{
  "n_layer": 24,
  "d_model": 128,
  "n_head": 4,
  "n_kv_head": 1,
  "head_dim": 32,
  "d_mlp": 384,
  "vocab_size": 8108,
  "activation": "polyrelu",
  "norm": "layernorm",
  "norm_place": "pre",
  "norm_eps": 1e-06,
  "positions": "rope",
  "rope_base": 10000.0,
  "rope_fraction": 1.0,
  "qk_norm": true,
  "attn_scale": 0.283,
  "bias": "all",
  "tie_embeddings": false,
  "parallel_block": false,
  "extras": ["some layers without positions", "local attention windows", "gated attention", "value residuals", "a smear gate", "skips across layers", "capped logits"],
  "init": "normal",
  "init_std_qkv": 0.0503,
  "init_std_o": 0.0624,
  "init_std_up": 0.0719,
  "init_std_down": 0.0719,
  "optimizer": "adam_hyperball",
  "lr": 0.00413,
  "beta1": 0.9,
  "weight_decay": 0.0,
  "lr_head": 0.0231,
  "warmup_steps": 215,
  "schedule": "wsd",
  "decay_fraction": 1.0,
  "decay_shape": "pow",
  "final_lr_fraction": 0.0,
  "batch_tokens": [8192, 16384, 24576],
  "seq_len": 256,
  "doc_mask": true,
  "train_tokens": 133200000,
  "steps": 9182,
  "dataset": "wikipedia_en"
}
Each number is 200 + 30 x the weight over its row's rms, rounded and kept within 0 to 999. Layers, rows and columns count from 0. The size before them is the row's rms in percent of the matrix's.

# o: layer 6 attention output (transposed), 128x128, rms 0.0626, rows 30-31,61-63,93-95,125-127, columns 64-127
# v: layer 6 attention value, 32x128, rms 0.0541, rows 30-31, columns 64-127
# up: layer 6 MLP up, 384x128, rms 0.0721, rows 0-45, columns 64-127
# down: layer 6 MLP down (transposed), 384x128, rms 0.0721, rows 0-45, columns 64-127
o61,113,256,170,234,262,225,170,201,221,193,199,171,226,232,169,196,166,215,183,198,228,182,187,220,189,199,179,165,210,184,200,208,250,219,180,212,161,227,186,252,152,220,261,181,259,198,215,250,205,165,144,181,228,191,203,196,155,190,199,164,176,249,146,219,216
o93,112,145,179,271,164,197,208,173,184,240,216,216,246,233,176,188,167,189,183,188,205,243,166,225,133,188,180,201,152,171,208,247,224,226,197,236,219,217,180,229,152,227,185,206,170,174,243,183,182,175,126,219,250,193,212,146,151,183,262,168,195,197,223,234,184
o125,107,154,218,185,261,201,203,182,215,188,226,224,197,174,203,139,215,198,214,226,210,220,239,195,246,165,240,216,178,248,217,237,172,236,192,178,256,233,224,200,204,159,179,194,215,218,205,187,168,216,271,171,165,209,229,182,160,208,160,205,243,221,208,200,147
v30,095,143,179,171,196,159,225,207,173,194,220,242,168,268,213,202,194,223,223,233,234,174,199,157,162,185,201,220,250,205,167,238,205,213,239,276,205,283,231,206,215,179,182,184,139,204,204,213,191,223,178,228,165,194,195,220,188,236,256,178,159,232,225,224,184
o30,095,208,193,202,178,202,200,197,169,169,160,225,224,167,270,166,208,200,212,255,200,218,171,169,265,216,207,213,197,218,200,182,155,179,192,210,208,218,217,194,228,178,231,198,166,175,265,189,172,244,258,211,230,131,207,220,268,195,217,213,204,177,259,218,178
o62,101,246,183,204,234,200,201,260,194,186,163,170,260,189,203,238,278,199,251,205,159,244,164,216,226,221,201,216,184,210,229,131,168,145,220,164,232,171,219,149,174,209,189,213,210,169,227,178,228,249,244,183,172,203,203,190,249,218,165,241,208,221,203,176,156
o94,097,178,178,190,187,195,202,203,196,210,190,173,192,151,211,191,273,164,201,208,170,243,197,186,205,191,201,198,226,217,233,175,185,165,230,228,219,169,196,214,193,216,148,194,204,205,179,201,195,235,202,218,228,174,221,240,217,213,245,231,182,152,211,175,201
o126,093,187,198,143,186,203,173,222,208,196,142,233,217,188,265,191,166,186,235,238,190,180,213,152,205,176,206,147,272,225,196,177,145,205,237,181,211,195,208,188,216,187,250,196,167,224,210,184,184,215,185,179,187,170,189,231,266,169,223,209,169,173,256,213,192
v31,093,157,259,183,194,195,197,177,225,189,197,220,147,285,219,169,198,213,184,213,243,188,222,214,167,204,191,232,206,215,178,251,192,188,175,244,196,207,199,211,234,194,193,192,154,163,188,235,175,216,144,184,196,211,253,197,220,108,210,135,140,157,198,216,257
o31,098,203,192,196,205,215,160,200,193,212,196,242,206,187,211,210,185,173,187,262,201,211,207,201,250,206,228,215,156,221,170,217,212,232,220,107,176,221,255,177,215,171,187,164,186,226,228,207,220,223,221,187,156,158,188,193,226,211,209,147,197,202,223,210,217
o63,094,228,209,187,173,217,217,252,195,211,189,201,212,177,193,180,212,234,207,176,194,246,153,256,218,232,204,183,226,237,162,155,177,265,255,235,194,196,192,177,168,148,200,152,173,228,253,214,179,245,265,206,152,215,161,219,209,202,147,191,226,183,171,193,170
o95,084,184,146,193,202,222,218,233,154,214,170,191,162,171,212,256,244,195,224,177,226,245,228,182,289,169,200,208,181,255,184,181,236,216,250,204,209,162,239,137,211,198,198,195,186,192,176,202,192,251,241,238,192,147,247,222,192,246,230,177,193,250,197,192,153
o127,114,201,182,161,175,247,219,216,212,150,186,224,227,260,187,265,204,191,167,242,242,179,208,193,191,216,224,236,218,210,234,220,208,138,186,167,177,227,172,142,229,191,224,229,219,210,247,216,184,193,166,151,177,225,208,283,184,208,173,238,216,172,243,149,246
up0,099,204,135,171,184,199,147,203,221,232,191,188,197,162,237,142,218,175,254,215,220,202,171,237,179,192,160,193,163,222,223,148,237,202,221,155,155,165,231,217,210,174,190,245,158,224,241,186,192,188,191,223,163,213,206,215,226,266,176,178,178,261,218,184,206
down0,106,199,169,193,139,189,169,228,218,168,195,177,190,218,184,214,225,163,203,202,176,176,180,203,174,180,207,271,233,253,189,187,178,208,186,234,112,179,147,189,223,255,231,222,202,171,183,208,213,254,186,176,241,181,188,164,185,209,235,245,227,208,146,150,200
up1,103,205,198,215,189,197,139,186,186,181,194,189,232,192,214,217,172,134,164,171,214,242,196,251,164,199,232,203,233,225,217,238,172,229,222,226,271,207,163,215,154,233,179,190,197,194,250,192,192,180,226,193,190,211,234,169,187,233,240,175,173,232,221,199,172
down1,098,171,253,157,191,238,257,200,221,228,193,239,240,196,200,159,259,256,198,212,212,180,196,213,157,165,191,210,187,184,197,205,232,222,215,269,193,169,209,212,170,129,171,193,156,190,204,162,192,198,189,235,198,225,213,192,178,219,210,222,162,207,184,243,245
up2,090,174,196,226,234,151,200,193,272,202,176,152,153,166,181,191,219,228,181,208,163,163,192,200,198,202,184,174,161,244,160,211,179,227,126,202,233,200,192,185,188,141,245,272,138,214,209,160,213,192,157,220,257,201,187,209,195,205,164,192,196,190,244,208,181
down2,085,180,182,179,208,205,252,226,235,182,183,178,206,212,209,191,231,201,253,149,192,214,138,211,152,151,208,218,175,215,220,189,222,160,149,125,229,162,197,199,166,214,191,243,210,226,228,225,218,205,184,180,187,209,212,153,171,154,198,243,204,179,206,245,154
up3,092,196,277,206,206,176,209,217,176,260,224,190,232,243,226,212,225,199,190,187,223,211,175,195,169,200,167,231,232,225,233,213,244,206,202,178,236,224,213,138,224,188,229,210,191,191,198,169,151,172,182,233,216,144,222,192,230,213,190,214,102,176,193,261,232
down3,121,159,220,205,205,211,181,219,168,181,204,241,178,211,182,268,153,200,245,144,293,192,183,225,151,199,181,219,187,173,170,146,227,242,170,209,193,174,184,199,209,176,196,200,235,183,212,214,193,180,216,244,226,219,192,187,153,185,209,188,175,230,232,231,205
up4,109,161,138,221,254,231,197,186,193,234,203,207,208,182,215,158,184,193,237,202,193,241,237,211,191,181,197,205,167,197,225,206,199,170,234,172,176,185,162,246,259,154,271,183,212,219,190,185,195,211,203,153,181,223,205,154,192,231,251,179,184,164,203,188,236
down4,097,143,203,244,164,187,191,185,223,237,156,218,205,231,212,164,179,194,194,159,209,251,228,193,177,191,217,170,254,183,214,256,260,177,224,217,203,184,174,218,223,220,226,183,225,262,184,218,214,240,208,252,136,197,224,201,240,150,193,167,189,162,169,178,229
up5,101,200,188,211,223,204,168,190,200,219,197,189,204,237,198,178,154,161,162,164,221,199,175,209,161,203,244,230,179,162,209,181,220,183,223,178,260,210,177,252,206,253,182,183,217,227,230,238,176,233,174,184,231,233,249,194,146,143,147,262,190,249,224,181,293
down5,106,202,236,180,201,130,191,194,246,194,217,206,165,243,183,207,174,209,204,249,218,184,206,221,206,191,191,274,205,239,199,222,190,184,139,168,187,211,208,233,207,221,222,200,175,182,201,184,189,180,215,217,191,215,163,196,186,185,117,184,172,224,181,228,144
up6,107,198,239,186,214,236,196,247,206,186,219,243,193,233,213,206,207,186,174,164,188,200,186,260,171,239,223,188,175,190,259,234,149,183,168,153,179,223,236,207,208,178,142,245,174,193,186,195,194,179,179,186,191,192,174,229,167,237,159,167,196,252,146,205,224
down6,111,202,198,205,216,185,216,227,215,180,202,247,214,191,207,174,231,193,169,216,140,206,209,253,223,180,163,242,244,234,210,161,234,250,174,248,217,213,223,176,201,201,214,220,168,120,203,228,161,228,176,233,143,212,209,210,117,246,167,222,265,243,166,179,196
up7,108,166,237,218,284,242,261,214,187,219,243,195,181,215,196,147,209,201,243,215,239,179,230,201,229,204,207,214,223,193,236,146,214,259,193,199,216,177,119,155,208,208,193,188,226,243,192,184,230,254,198,208,185,157,185,220,177,218,154,167,162,233,165,196,155
down7,097,237,157,253,174,144,257,244,191,220,209,203,209,214,225,195,235,225,204,222,189,200,209,242,170,194,198,220,217,169,202,228,164,264,230,150,181,128,231,232,200,203,150,197,206,197,245,210,135,189,165,181,185,217,191,180,244,212,172,212,179,185,174,195,194
up8,104,159,226,205,171,264,199,186,198,202,224,233,150,266,224,179,113,205,212,206,221,166,207,229,214,217,208,159,192,245,224,210,214,218,242,202,203,156,248,191,210,209,198,274,217,199,243,193,132,187,207,236,189,153,218,191,171,254,186,182,154,206,224,240,242
down8,098,158,205,227,141,261,175,138,206,231,195,241,184,227,221,147,186,175,189,234,200,197,202,232,184,171,220,284,213,168,214,231,192,258,173,197,224,243,194,201,196,184,197,205,147,212,196,188,192,196,214,201,206,165,208,175,195,242,250,207,221,199,158,213,218
up9,094,180,203,228,150,204,179,237,184,196,184,237,202,181,196,199,216,157,264,221,154,181,191,155,167,186,201,167,187,156,214,237,263,216,214,225,226,212,197,173,249,145,240,200,177,144,208,171,181,190,222,186,205,183,253,141,214,174,148,203,224,237,253,273,192
down9,097,153,151,213,201,128,171,201,159,176,181,169,235,145,233,236,196,160,250,192,207,186,234,159,219,175,187,179,167,192,254,249,255,180,228,232,231,155,198,196,211,212,242,227,147,184,180,241,226,215,175,182,215,201,178,203,189,174,194,209,250,170,161,208,224
up10,111,203,188,153,180,203,229,170,245,203,193,181,200,194,165,221,162,210,186,199,191,238,225,161,166,195,174,211,218,214,189,214,141,167,207,233,215,183,279,265,242,207,172,183,203,196,212,224,177,207,168,213,195,219,214,211,167,179,198,238,191,187,110,194,213
down10,112,138,130,242,212,211,208,217,177,220,226,191,194,197,147,242,166,219,193,194,160,237,188,159,232,169,198,215,177,157,204,191,192,159,207,196,207,180,223,190,197,166,213,172,185,149,168,196,177,241,195,153,225,199,222,237,184,228,181,218,172,125,217,207,241
up11,097,154,180,188,232,227,236,207,174,185,202,209,160,204,232,228,120,217,187,142,213,184,193,222,159,181,165,151,185,172,257,146,236,205,204,198,189,181,165,231,222,226,204,214,207,167,176,234,198,161,209,143,237,209,163,176,188,221,190,172,260,169,149,196,225
down11,088,199,151,241,181,176,239,227,226,233,180,189,182,144,210,188,212,178,227,177,232,216,169,205,188,232,210,183,179,230,249,180,230,201,156,178,229,247,224,131,174,194,194,164,173,168,220,140,187,215,199,180,236,163,211,212,224,275,197,233,196,193,166,233,194
up12,107,196,175,217,202,202,214,191,210,206,191,191,195,207,265,200,191,188,195,224,115,193,173,242,112,156,236,221,189,149,199,195,225,229,224,163,238,176,186,185,248,169,266,220,179,217,153,223,214,220,186,203,208,179,203,174,172,162,211,212,192,215,241,109,213
down12,102,111,171,190,226,199,166,205,231,209,174,231,187,197,194,189,195,218,208,177,211,179,147,238,212,180,162,169,230,194,229,182,194,180,211,159,225,180,134,244,222,217,260,194,234,179,185,255,182,190,230,186,214,216,198,235,211,255,198,217,156,150,228,184,227
up13,098,214,172,196,284,179,208,210,191,230,223,248,219,273,234,205,181,165,180,181,151,202,170,206,253,183,217,167,192,199,163,187,180,230,248,198,178,118,168,154,152,188,192,188,250,245,182,218,241,253,201,209,235,166,188,228,169,257,217,164,176,182,190,203,227
down13,090,195,192,173,256,264,189,176,246,209,173,199,227,228,231,135,138,234,242,170,201,294,179,160,128,186,213,182,261,182,235,181,218,175,253,169,175,254,206,258,204,170,218,171,166,163,169,198,189,184,251,183,229,189,173,193,239,211,191,227,166,205,240,165,205
up14,098,143,257,239,202,123,226,173,181,178,248,229,209,170,137,209,196,214,206,220,180,135,169,227,234,217,218,277,200,198,194,199,203,240,191,188,201,201,221,204,183,204,193,240,218,231,229,196,201,190,243,195,214,197,290,228,225,230,148,242,225,186,243,224,144
down14,093,223,286,223,238,213,198,230,207,215,225,262,202,197,157,203,241,166,222,157,176,228,182,169,206,231,197,292,204,163,225,157,195,191,226,217,196,239,204,192,206,136,238,216,178,183,245,170,184,194,207,265,230,222,160,207,187,207,189,200,172,220,196,136,183
up15,104,172,209,192,194,209,181,213,227,232,135,177,285,181,305,232,165,222,199,197,230,209,150,203,145,254,196,192,173,175,210,184,166,211,217,185,236,170,179,182,211,198,185,193,229,167,211,180,175,173,163,188,211,189,171,191,173,202,173,174,208,182,225,179,196
down15,098,158,200,259,256,206,223,194,228,223,209,192,255,194,221,183,187,222,228,203,182,176,121,188,208,240,158,235,210,184,214,156,201,219,232,184,225,244,181,218,211,188,221,192,233,236,182,207,217,152,208,215,257,191,198,178,152,205,243,155,139,183,172,174,188
up16,103,194,206,198,200,252,199,139,182,166,187,217,188,207,242,229,199,202,198,216,191,175,190,187,213,205,151,197,221,196,207,220,212,185,138,245,210,248,168,282,228,168,198,210,180,187,245,224,177,169,204,211,185,208,182,187,204,211,194,217,226,165,159,260,225
down16,100,134,182,230,183,197,248,204,176,186,201,169,160,214,212,156,185,226,223,196,208,225,233,244,147,211,204,228,142,214,171,174,242,197,176,221,220,219,161,175,237,193,236,189,206,276,195,171,195,220,186,194,197,182,227,222,179,191,181,243,174,218,209,156,154
up17,103,147,242,231,123,226,207,228,231,201,123,195,266,188,142,200,185,208,213,197,208,210,224,206,188,157,239,200,196,203,224,256,211,222,249,187,181,193,175,174,222,139,185,214,152,183,212,153,225,228,270,216,184,179,287,232,212,196,188,214,221,236,186,273,231
down17,113,255,231,171,243,262,242,161,137,239,210,213,233,193,232,226,181,227,163,227,178,209,223,199,170,182,170,131,196,251,166,189,210,183,172,234,236,207,194,202,223,205,250,177,214,179,149,176,204,224,212,164,215,190,190,172,208,226,215,222,131,158,217,201,197
up18,093,163,201,171,202,208,202,207,176,208,222,238,183,202,207,205,226,229,211,219,196,231,237,241,250,193,238,228,189,242,192,197,194,187,232,221,213,124,138,168,222,204,191,233,190,222,190,200,196,204,157,191,155,161,172,151,198,169,212,218,202,203,195,214,225
down18,101,211,186,215,168,208,169,230,204,229,251,241,218,210,176,241,155,175,203,185,171,175,248,198,197,202,212,171,181,228,157,195,166,208,199,226,151,166,237,152,185,174,190,261,228,204,197,223,180,197,203,161,185,224,198,156,238,162,224,211,179,219,263,195,251
up19,101,185,202,215,128,244,233,172,150,231,130,245,249,203,205,191,209,178,211,264,223,222,184,186,170,216,178,194,168,228,194,199,182,170,197,247,181,182,170,207,248,198,210,225,157,190,245,251,203,181,175,175,180,190,178,173,183,254,195,172,249,184,237,231,149
down19,102,252,237,256,209,163,193,191,199,183,231,161,179,201,211,256,170,250,197,186,207,167,169,188,200,212,203,140,136,196,235,205,206,184,167,210,140,250,238,163,157,214,189,210,191,232,227,174,202,206,211,206,188,175,184,167,203,239,178,213,249,154,155,226,232
up20,103,220,184,137,205,177,175,237,206,261,206,219,229,298,171,167,237,230,161,269,186,193,185,255,174,194,207,273,237,242,228,214,188,167,177,170,157,161,173,229,211,204,171,146,226,232,199,191,260,226,198,237,181,171,156,197,135,173,181,233,259,189,187,219,198
down20,098,207,179,245,231,230,229,239,209,250,139,181,189,196,141,229,217,197,231,194,132,170,194,230,195,249,211,181,226,172,213,230,177,193,188,152,162,229,256,160,141,162,180,211,152,236,218,209,238,246,166,209,203,197,185,158,203,204,227,201,196,207,112,210,227
up21,098,154,199,209,160,210,242,182,137,228,192,227,193,184,206,161,161,201,195,161,191,218,213,161,228,176,160,215,213,175,170,231,216,156,216,160,188,181,152,252,275,215,251,221,153,196,177,254,238,175,252,237,192,205,179,172,182,191,165,153,228,272,264,253,190
down21,093,155,233,221,166,170,235,223,239,194,225,195,203,199,181,225,213,201,201,235,215,224,200,181,182,213,228,209,192,187,180,185,254,257,150,218,170,179,148,195,177,157,234,267,178,216,176,150,224,258,238,208,181,152,177,235,218,145,188,236,258,157,146,220,196
up22,104,159,205,171,241,213,232,188,200,180,181,249,196,262,197,231,190,244,186,247,153,203,248,153,227,214,179,190,176,248,173,211,170,249,178,203,232,220,209,254,222,205,178,172,227,161,190,229,236,184,245,179,238,184,216,207,167,170,186,193,198,142,153,183,179
down22,104,177,201,194,183,257,191,179,181,176,180,151,136,182,204,217,187,170,196,226,249,203,225,204,203,121,173,273,238,142,145,254,252,189,206,210,188,215,156,199,227,185,203,191,249,247,209,193,151,218,198,237,208,214,177,191,158,213,194,170,247,201,243,252,244
up23,103,199,189,217,176,169,224,201,210,141,262,216,221,193,155,215,206,248,200,182,188,195,166,188,193,138,184,201,198,214,242,200,139,122,207,214,227,187,178,245,227,210,189,232,211,221,209,202,189,145,203,205,163,246,256,243,193,267,174,172,188,243,183,196,218
down23,096,199,217,225,211,200,242,243,208,223,160,213,200,141,193,212,226,223,235,100,229,162,207,184,224,160,241,205,211,223,230,233,195,210,268,187,176,247,234,222,187,204,224,186,166,242,187,235,161,180,218,198,153,186,237,216,163,145,247,166,219,199,173,221,205
up24,103,214,167,192,177,243,242,201,113,200,199,212,166,171,215,218,189,251,255,210,193,205,176,208,255,236,160,165,220,170,246,180,202,141,136,216,219,158,199,168,217,148,197,192,179,178,189,183,232,203,236,187,210,156,220,247,207,294,185,239,165,254,186,240,213
down24,094,255,212,164,178,211,220,263,184,203,178,194,175,188,192,159,262,242,213,215,216,200,190,155,202,165,223,186,209,191,221,250,235,163,166,251,191,230,199,242,184,203,217,221,197,198,258,165,199,195,265,197,142,236,199,184,160,226,176,195,188,220,235,178,188
up25,106,216,225,234,232,193,161,179,198,181,247,147,145,256,157,167,217,244,200,232,147,223,208,248,216,209,214,221,185,202,188,228,165,195,207,222,193,225,211,186,158,217,229,206,176,188,207,181,183,197,180,246,232,201,134,225,178,178,145,234,167,226,156,163,238
down25,096,233,204,213,280,207,186,155,183,219,234,187,208,222,177,226,212,214,170,218,187,168,194,197,287,144,144,229,232,204,241,160,218,234,217,222,206,181,197,217,158,198,241,229,218,207,156,216,224,180,259,240,186,212,183,141,165,190,214,194,152,161,197,184,219
up26,099,227,176,176,206,138,201,191,228,191,257,242,208,189,204,220,182,197,196,210,195,278,212,242,225,233,161,199,216,199,209,184,204,229,199,156,215,159,240,166,220,216,199,183,164,144,195,168,235,161,221,191,204,267,262,248,212,267,176,198,179,237,188,194,182
down26,095,197,140,178,212,197,214,249,158,166,253,223,135,175,146,244,171,166,177,185,209,173,228,140,214,227,126,193,230,190,203,162,192,251,234,214,159,196,240,219,193,193,185,202,262,206,143,178,245,181,165,235,222,204,192,180,166,189,233,181,217,185,196,212,199
up27,098,177,218,171,185,201,267,203,174,185,204,192,208,176,209,168,196,181,195,167,229,193,178,168,184,177,232,200,226,200,209,225,190,160,187,203,159,152,202,189,199,192,237,176,191,182,223,215,171,172,170,244,172,211,208,197,153,185,173,199,190,184,209,210,229
down27,095,153,168,260,201,233,201,201,195,171,228,206,146,248,187,235,150,193,175,215,224,227,249,205,209,220,150,193,202,245,223,256,206,247,179,210,235,262,222,170,212,186,243,258,202,185,222,243,157,186,232,194,212,216,176,220,195,171,191,219,174,153,200,178,204
up28,102,239,221,220,220,179,215,233,224,193,238,206,201,197,197,210,230,207,217,216,201,287,192,199,138,168,182,169,194,176,223,205,201,191,174,227,188,155,214,237,228,200,200,187,205,185,198,220,138,135,168,162,201,207,160,250,162,192,236,251,198,187,200,175,223
down28,105,232,209,214,249,154,190,182,207,189,191,135,206,207,197,175,195,247,164,160,197,231,177,229,202,229,243,231,142,170,152,204,175,174,197,237,201,241,216,223,199,238,150,205,180,202,215,237,175,121,140,228,148,144,206,211,188,183,205,158,256,246,143,205,175
up29,098,132,151,241,208,215,171,154,198,199,237,240,160,224,151,220,194,224,208,199,203,173,179,222,232,230,207,208,157,213,241,195,197,193,217,182,173,171,171,214,187,212,203,260,194,164,203,183,202,177,155,190,222,226,181,199,158,204,185,159,187,157,180,219,157
down29,096,210,155,190,170,219,224,165,205,208,208,195,152,158,225,235,180,238,200,184,227,195,278,182,143,171,208,194,166,218,205,235,181,144,178,230,252,205,183,223,169,210,175,199,230,141,179,180,206,172,205,146,199,167,238,232,172,207,253,222,192,206,201,218,238
up30,101,174,210,230,193,231,219,219,205,228,229,186,175,240,192,198,202,201,213,174,204,187,194,213,192,195,210,238,145,194,219,234,210,189,164,295,212,206,127,217,219,227,215,164,231,175,218,149,195,280,195,276,231,184,206,223,206,176,179,202,198,183,213,136,198
down30,105,191,147,196,178,211,204,257,189,191,257,213,149,190,218,148,231,175,226,176,237,137,176,220,209,239,186,214,180,194,211,249,173,245,227,157,204,166,193,249,214,219,216,143,217,236,248,187,245,241,219,119,248,194,197,223,231,261,180,187,202,217,206,193,229
up31,103,179,156,200,193,184,198,201,173,212,164,203,143,246,197,220,153,187,191,238,208,227,196,151,255,123,252,234,215,183,178,234,209,207,180,197,181,168,152,160,185,195,235,215,189,205,222,165,248,224,252,218,149,205,164,174,232,206,196,193,215,228,177,198,175
down31,102,211,246,210,175,152,212,203,195,222,223,144,242,187,230,212,206,221,209,231,197,177,212,159,155,217,166,171,125,200,230,194,187,172,218,266,191,197,171,192,178,177,224,261,201,222,224,206,199,215,200,199,197,195,169,204,219,211,130,204,206,215,129,176,181
up32,100,227,190,249,204,216,190,177,183,228,149,234,160,231,196,234,178,204,184,184,171,239,205,196,223,179,170,162,203,227,208,229,229,195,162,136,188,167,199,197,192,207,220,186,228,158,159,200,197,200,210,191,220,221,182,178,159,183,226,151,227,223,223,231,195
down32,110,179,162,195,288,175,243,209,204,166,182,143,211,200,205,217,165,177,229,181,240,210,162,209,218,170,212,228,220,181,183,234,272,196,205,190,203,188,191,205,204,163,155,180,164,176,205,257,189,187,201,208,194,184,122,234,155,223,219,193,167,160,241,254,186
up33,098,165,233,247,185,228,246,198,221,202,162,162,165,218,194,212,157,243,164,236,155,240,251,235,177,198,188,188,181,209,260,224,203,247,208,213,189,234,186,174,197,185,230,204,209,245,223,180,194,189,237,183,212,190,154,210,209,142,128,205,165,164,195,169,147
down33,099,175,210,166,210,135,242,195,211,200,169,235,186,208,163,202,185,197,248,207,205,234,187,140,180,191,202,114,197,224,216,181,228,253,189,222,194,194,220,175,198,249,212,204,168,179,200,204,200,186,152,206,150,146,150,206,245,216,216,164,177,184,282,199,190
up34,101,188,185,190,122,207,229,219,227,162,191,222,211,237,185,212,187,150,215,237,154,200,182,144,236,152,178,245,265,254,225,192,190,182,215,185,211,197,170,159,193,198,211,229,207,203,251,181,212,190,210,199,225,185,255,259,173,211,126,216,213,222,189,226,219
down34,100,168,243,226,169,220,216,236,213,205,192,204,185,216,186,200,187,222,250,141,270,216,224,236,215,162,241,202,208,197,252,182,188,161,224,195,186,171,234,216,222,159,160,164,179,165,207,186,212,229,197,209,206,176,228,162,160,161,224,184,159,174,249,199,218
up35,103,271,193,266,188,220,220,242,227,143,201,229,209,214,198,215,195,222,127,219,154,176,208,165,169,205,253,170,217,217,211,236,241,212,214,242,194,193,187,178,161,164,202,182,187,229,208,189,205,203,199,153,180,263,153,226,189,193,219,151,248,190,179,206,198
down35,112,216,166,245,209,206,214,232,190,180,209,149,130,135,180,153,236,207,178,156,161,191,149,180,210,244,220,219,214,230,217,185,182,184,204,270,179,201,163,236,193,214,173,213,184,294,178,142,212,206,199,166,167,234,187,207,195,224,208,216,202,262,170,248,228
up36,102,201,229,198,155,202,200,216,200,173,235,197,219,152,125,157,190,192,202,190,200,212,130,191,187,188,213,233,193,242,224,221,231,166,139,183,236,130,175,206,204,212,182,161,226,178,211,199,167,162,200,211,238,267,208,158,178,215,188,126,193,229,200,269,232
down36,102,213,243,240,240,170,197,206,217,173,228,151,257,228,218,218,150,193,241,197,257,188,189,187,252,242,203,178,218,194,219,171,176,192,270,210,237,243,206,219,191,188,174,180,190,169,149,199,207,211,252,189,198,225,148,187,177,168,148,207,246,274,184,191,224
up37,100,169,188,266,185,193,277,208,187,201,169,243,176,210,150,231,161,231,231,181,161,267,249,203,147,199,200,212,228,201,235,200,182,139,187,259,228,211,241,216,177,164,195,217,206,195,169,211,198,205,238,228,201,193,179,205,181,175,158,186,237,240,197,195,148
down37,109,134,198,239,208,174,217,192,214,186,179,175,205,176,200,190,152,273,202,145,158,228,156,197,195,156,221,162,156,244,158,174,204,194,184,224,243,183,184,231,178,223,146,200,204,222,253,229,180,205,219,186,187,239,201,159,226,198,202,193,198,167,221,195,225
up38,101,209,206,220,177,259,221,167,215,235,214,228,247,222,250,199,245,197,157,159,248,208,209,175,189,214,240,170,236,227,206,158,188,199,218,146,191,168,202,218,188,196,158,203,229,183,233,232,178,160,192,178,180,191,201,193,186,199,211,205,184,231,147,287,169
down38,107,190,232,182,211,219,169,200,156,205,196,213,239,231,139,224,170,168,173,204,166,199,159,233,228,204,215,184,235,180,184,178,246,222,218,149,206,218,212,160,205,193,247,265,164,192,158,211,223,152,198,208,214,156,141,229,187,187,201,167,153,213,212,237,196
up39,103,205,167,248,203,205,215,204,206,187,172,207,188,170,143,191,197,172,199,198,160,214,191,151,271,222,182,141,216,138,215,199,206,139,159,235,212,222,197,168,200,182,215,147,240,218,239,134,227,181,155,227,198,168,198,214,241,159,149,208,218,286,260,225,162
down39,100,187,218,254,238,196,175,153,145,157,233,240,222,213,209,223,227,186,158,230,217,210,186,197,189,224,183,255,229,165,242,206,216,205,225,225,233,211,214,144,187,191,213,213,251,152,121,259,253,179,175,186,227,148,233,177,217,178,202,212,195,228,208,191,193
up40,115,234,224,160,172,198,158,199,206,244,181,224,199,216,225,175,288,179,227,243,191,180,213,191,210,195,117,265,166,186,191,153,192,160,226,211,203,183,237,243,206,212,172,245,175,256,237,203,211,185,227,196,147,209,186,214,206,200,152,200,216,147,177,166,194
down40,110,180,216,187,177,208,157,214,231,197,187,164,237,157,205,257,186,226,235,155,254,205,164,210,196,175,216,174,240,148,225,143,223,183,215,182,198,150,236,217,195,216,198,271,126,180,147,206,244,163,201,197,174,235,206,148,186,206,211,204,190,148,196,167,243
up41,103,216,223,227,162,183,210,183,258,211,186,196,174,213,191,208,228,188,235,214,208,215,192,204,173,190,221,190,214,189,150,219,257,254,225,230,189,205,184,231,189,173,171,240,186,235,192,200,191,214,176,184,207,157,194,179,186,187,219,106,174,209,235,188,194
down41,105,228,201,162,198,216,182,174,295,169,192,208,191,161,161,155,198,196,182,194,185,254,171,181,161,190,259,235,249,251,217,217,220,160,210,197,200,221,211,164,175,177,208,130,211,170,198,227,208,184,153,175,183,200,230,212,231,206,157,196,158,223,159,168,200
up42,100,161,176,211,156,209,140,202,146,200,202,206,179,211,209,248,182,190,218,231,210,246,187,218,170,191,189,215,182,145,139,209,183,156,189,183,174,195,140,208,210,261,221,212,185,231,231,178,186,186,147,206,223,205,223,264,198,205,268,156,184,196,213,250,187
down42,101,217,215,231,177,186,206,207,194,217,164,182,213,283,190,201,181,185,235,199,126,197,182,195,244,200,238,203,224,173,190,173,233,242,198,205,182,241,179,158,184,177,208,214,191,187,197,182,200,197,211,213,176,196,160,218,171,180,248,229,182,200,219,222,118
up43,109,201,204,210,208,138,210,201,185,182,184,217,194,230,161,189,160,204,214,185,201,203,239,196,206,212,177,193,256,179,197,173,218,281,191,192,250,192,251,173,191,224,207,229,218,194,272,213,182,236,173,246,202,211,148,178,180,149,255,222,170,215,189,185,149
down43,107,206,209,221,231,197,195,134,179,273,195,199,152,221,159,206,189,240,167,133,202,220,278,161,196,219,213,235,209,215,234,163,182,188,194,178,166,176,209,138,253,150,163,123,221,240,213,180,238,193,195,197,192,192,162,178,195,207,191,191,204,235,197,171,218
up44,099,164,217,182,174,184,252,212,184,182,181,160,215,187,187,170,162,192,208,206,196,177,203,204,148,187,180,172,203,200,220,202,248,141,170,243,180,177,205,188,146,212,161,210,166,247,220,238,208,229,228,257,205,195,174,256,153,165,179,220,231,173,196,206,201
down44,091,174,200,246,234,219,239,153,223,243,210,211,168,185,191,206,156,217,214,200,176,198,169,253,189,172,221,211,224,199,182,162,228,233,197,193,242,224,216,163,221,185,172,225,225,195,220,264,214,208,228,185,182,181,211,217,208,182,214,223,186,207,200,225,213
up45,096,219,218,179,173,206,179,187,209,184,141,187,203,167,220,243,198,228,215,164,190,237,143,212,216,188,202,173,262,188,210,181,186,230,133,180,219,152,170,190,237,204,200,188,215,174,174,204,195,201,188,182,239,160,228,174,151,224,225,229,218,258,248,228,183
down45,099,169,196,187,197,189,259,167,184,237,215,172,267,198,231,172,223,145,174,148,210,142,191,188,211,180,209,207,232,195,148,169,210,193,185,185,175,215,221,180,250,220,157,217,213,224,197,170,224,239,156,163,216,179,210,164,200,216,192,241,228,196,182,242,254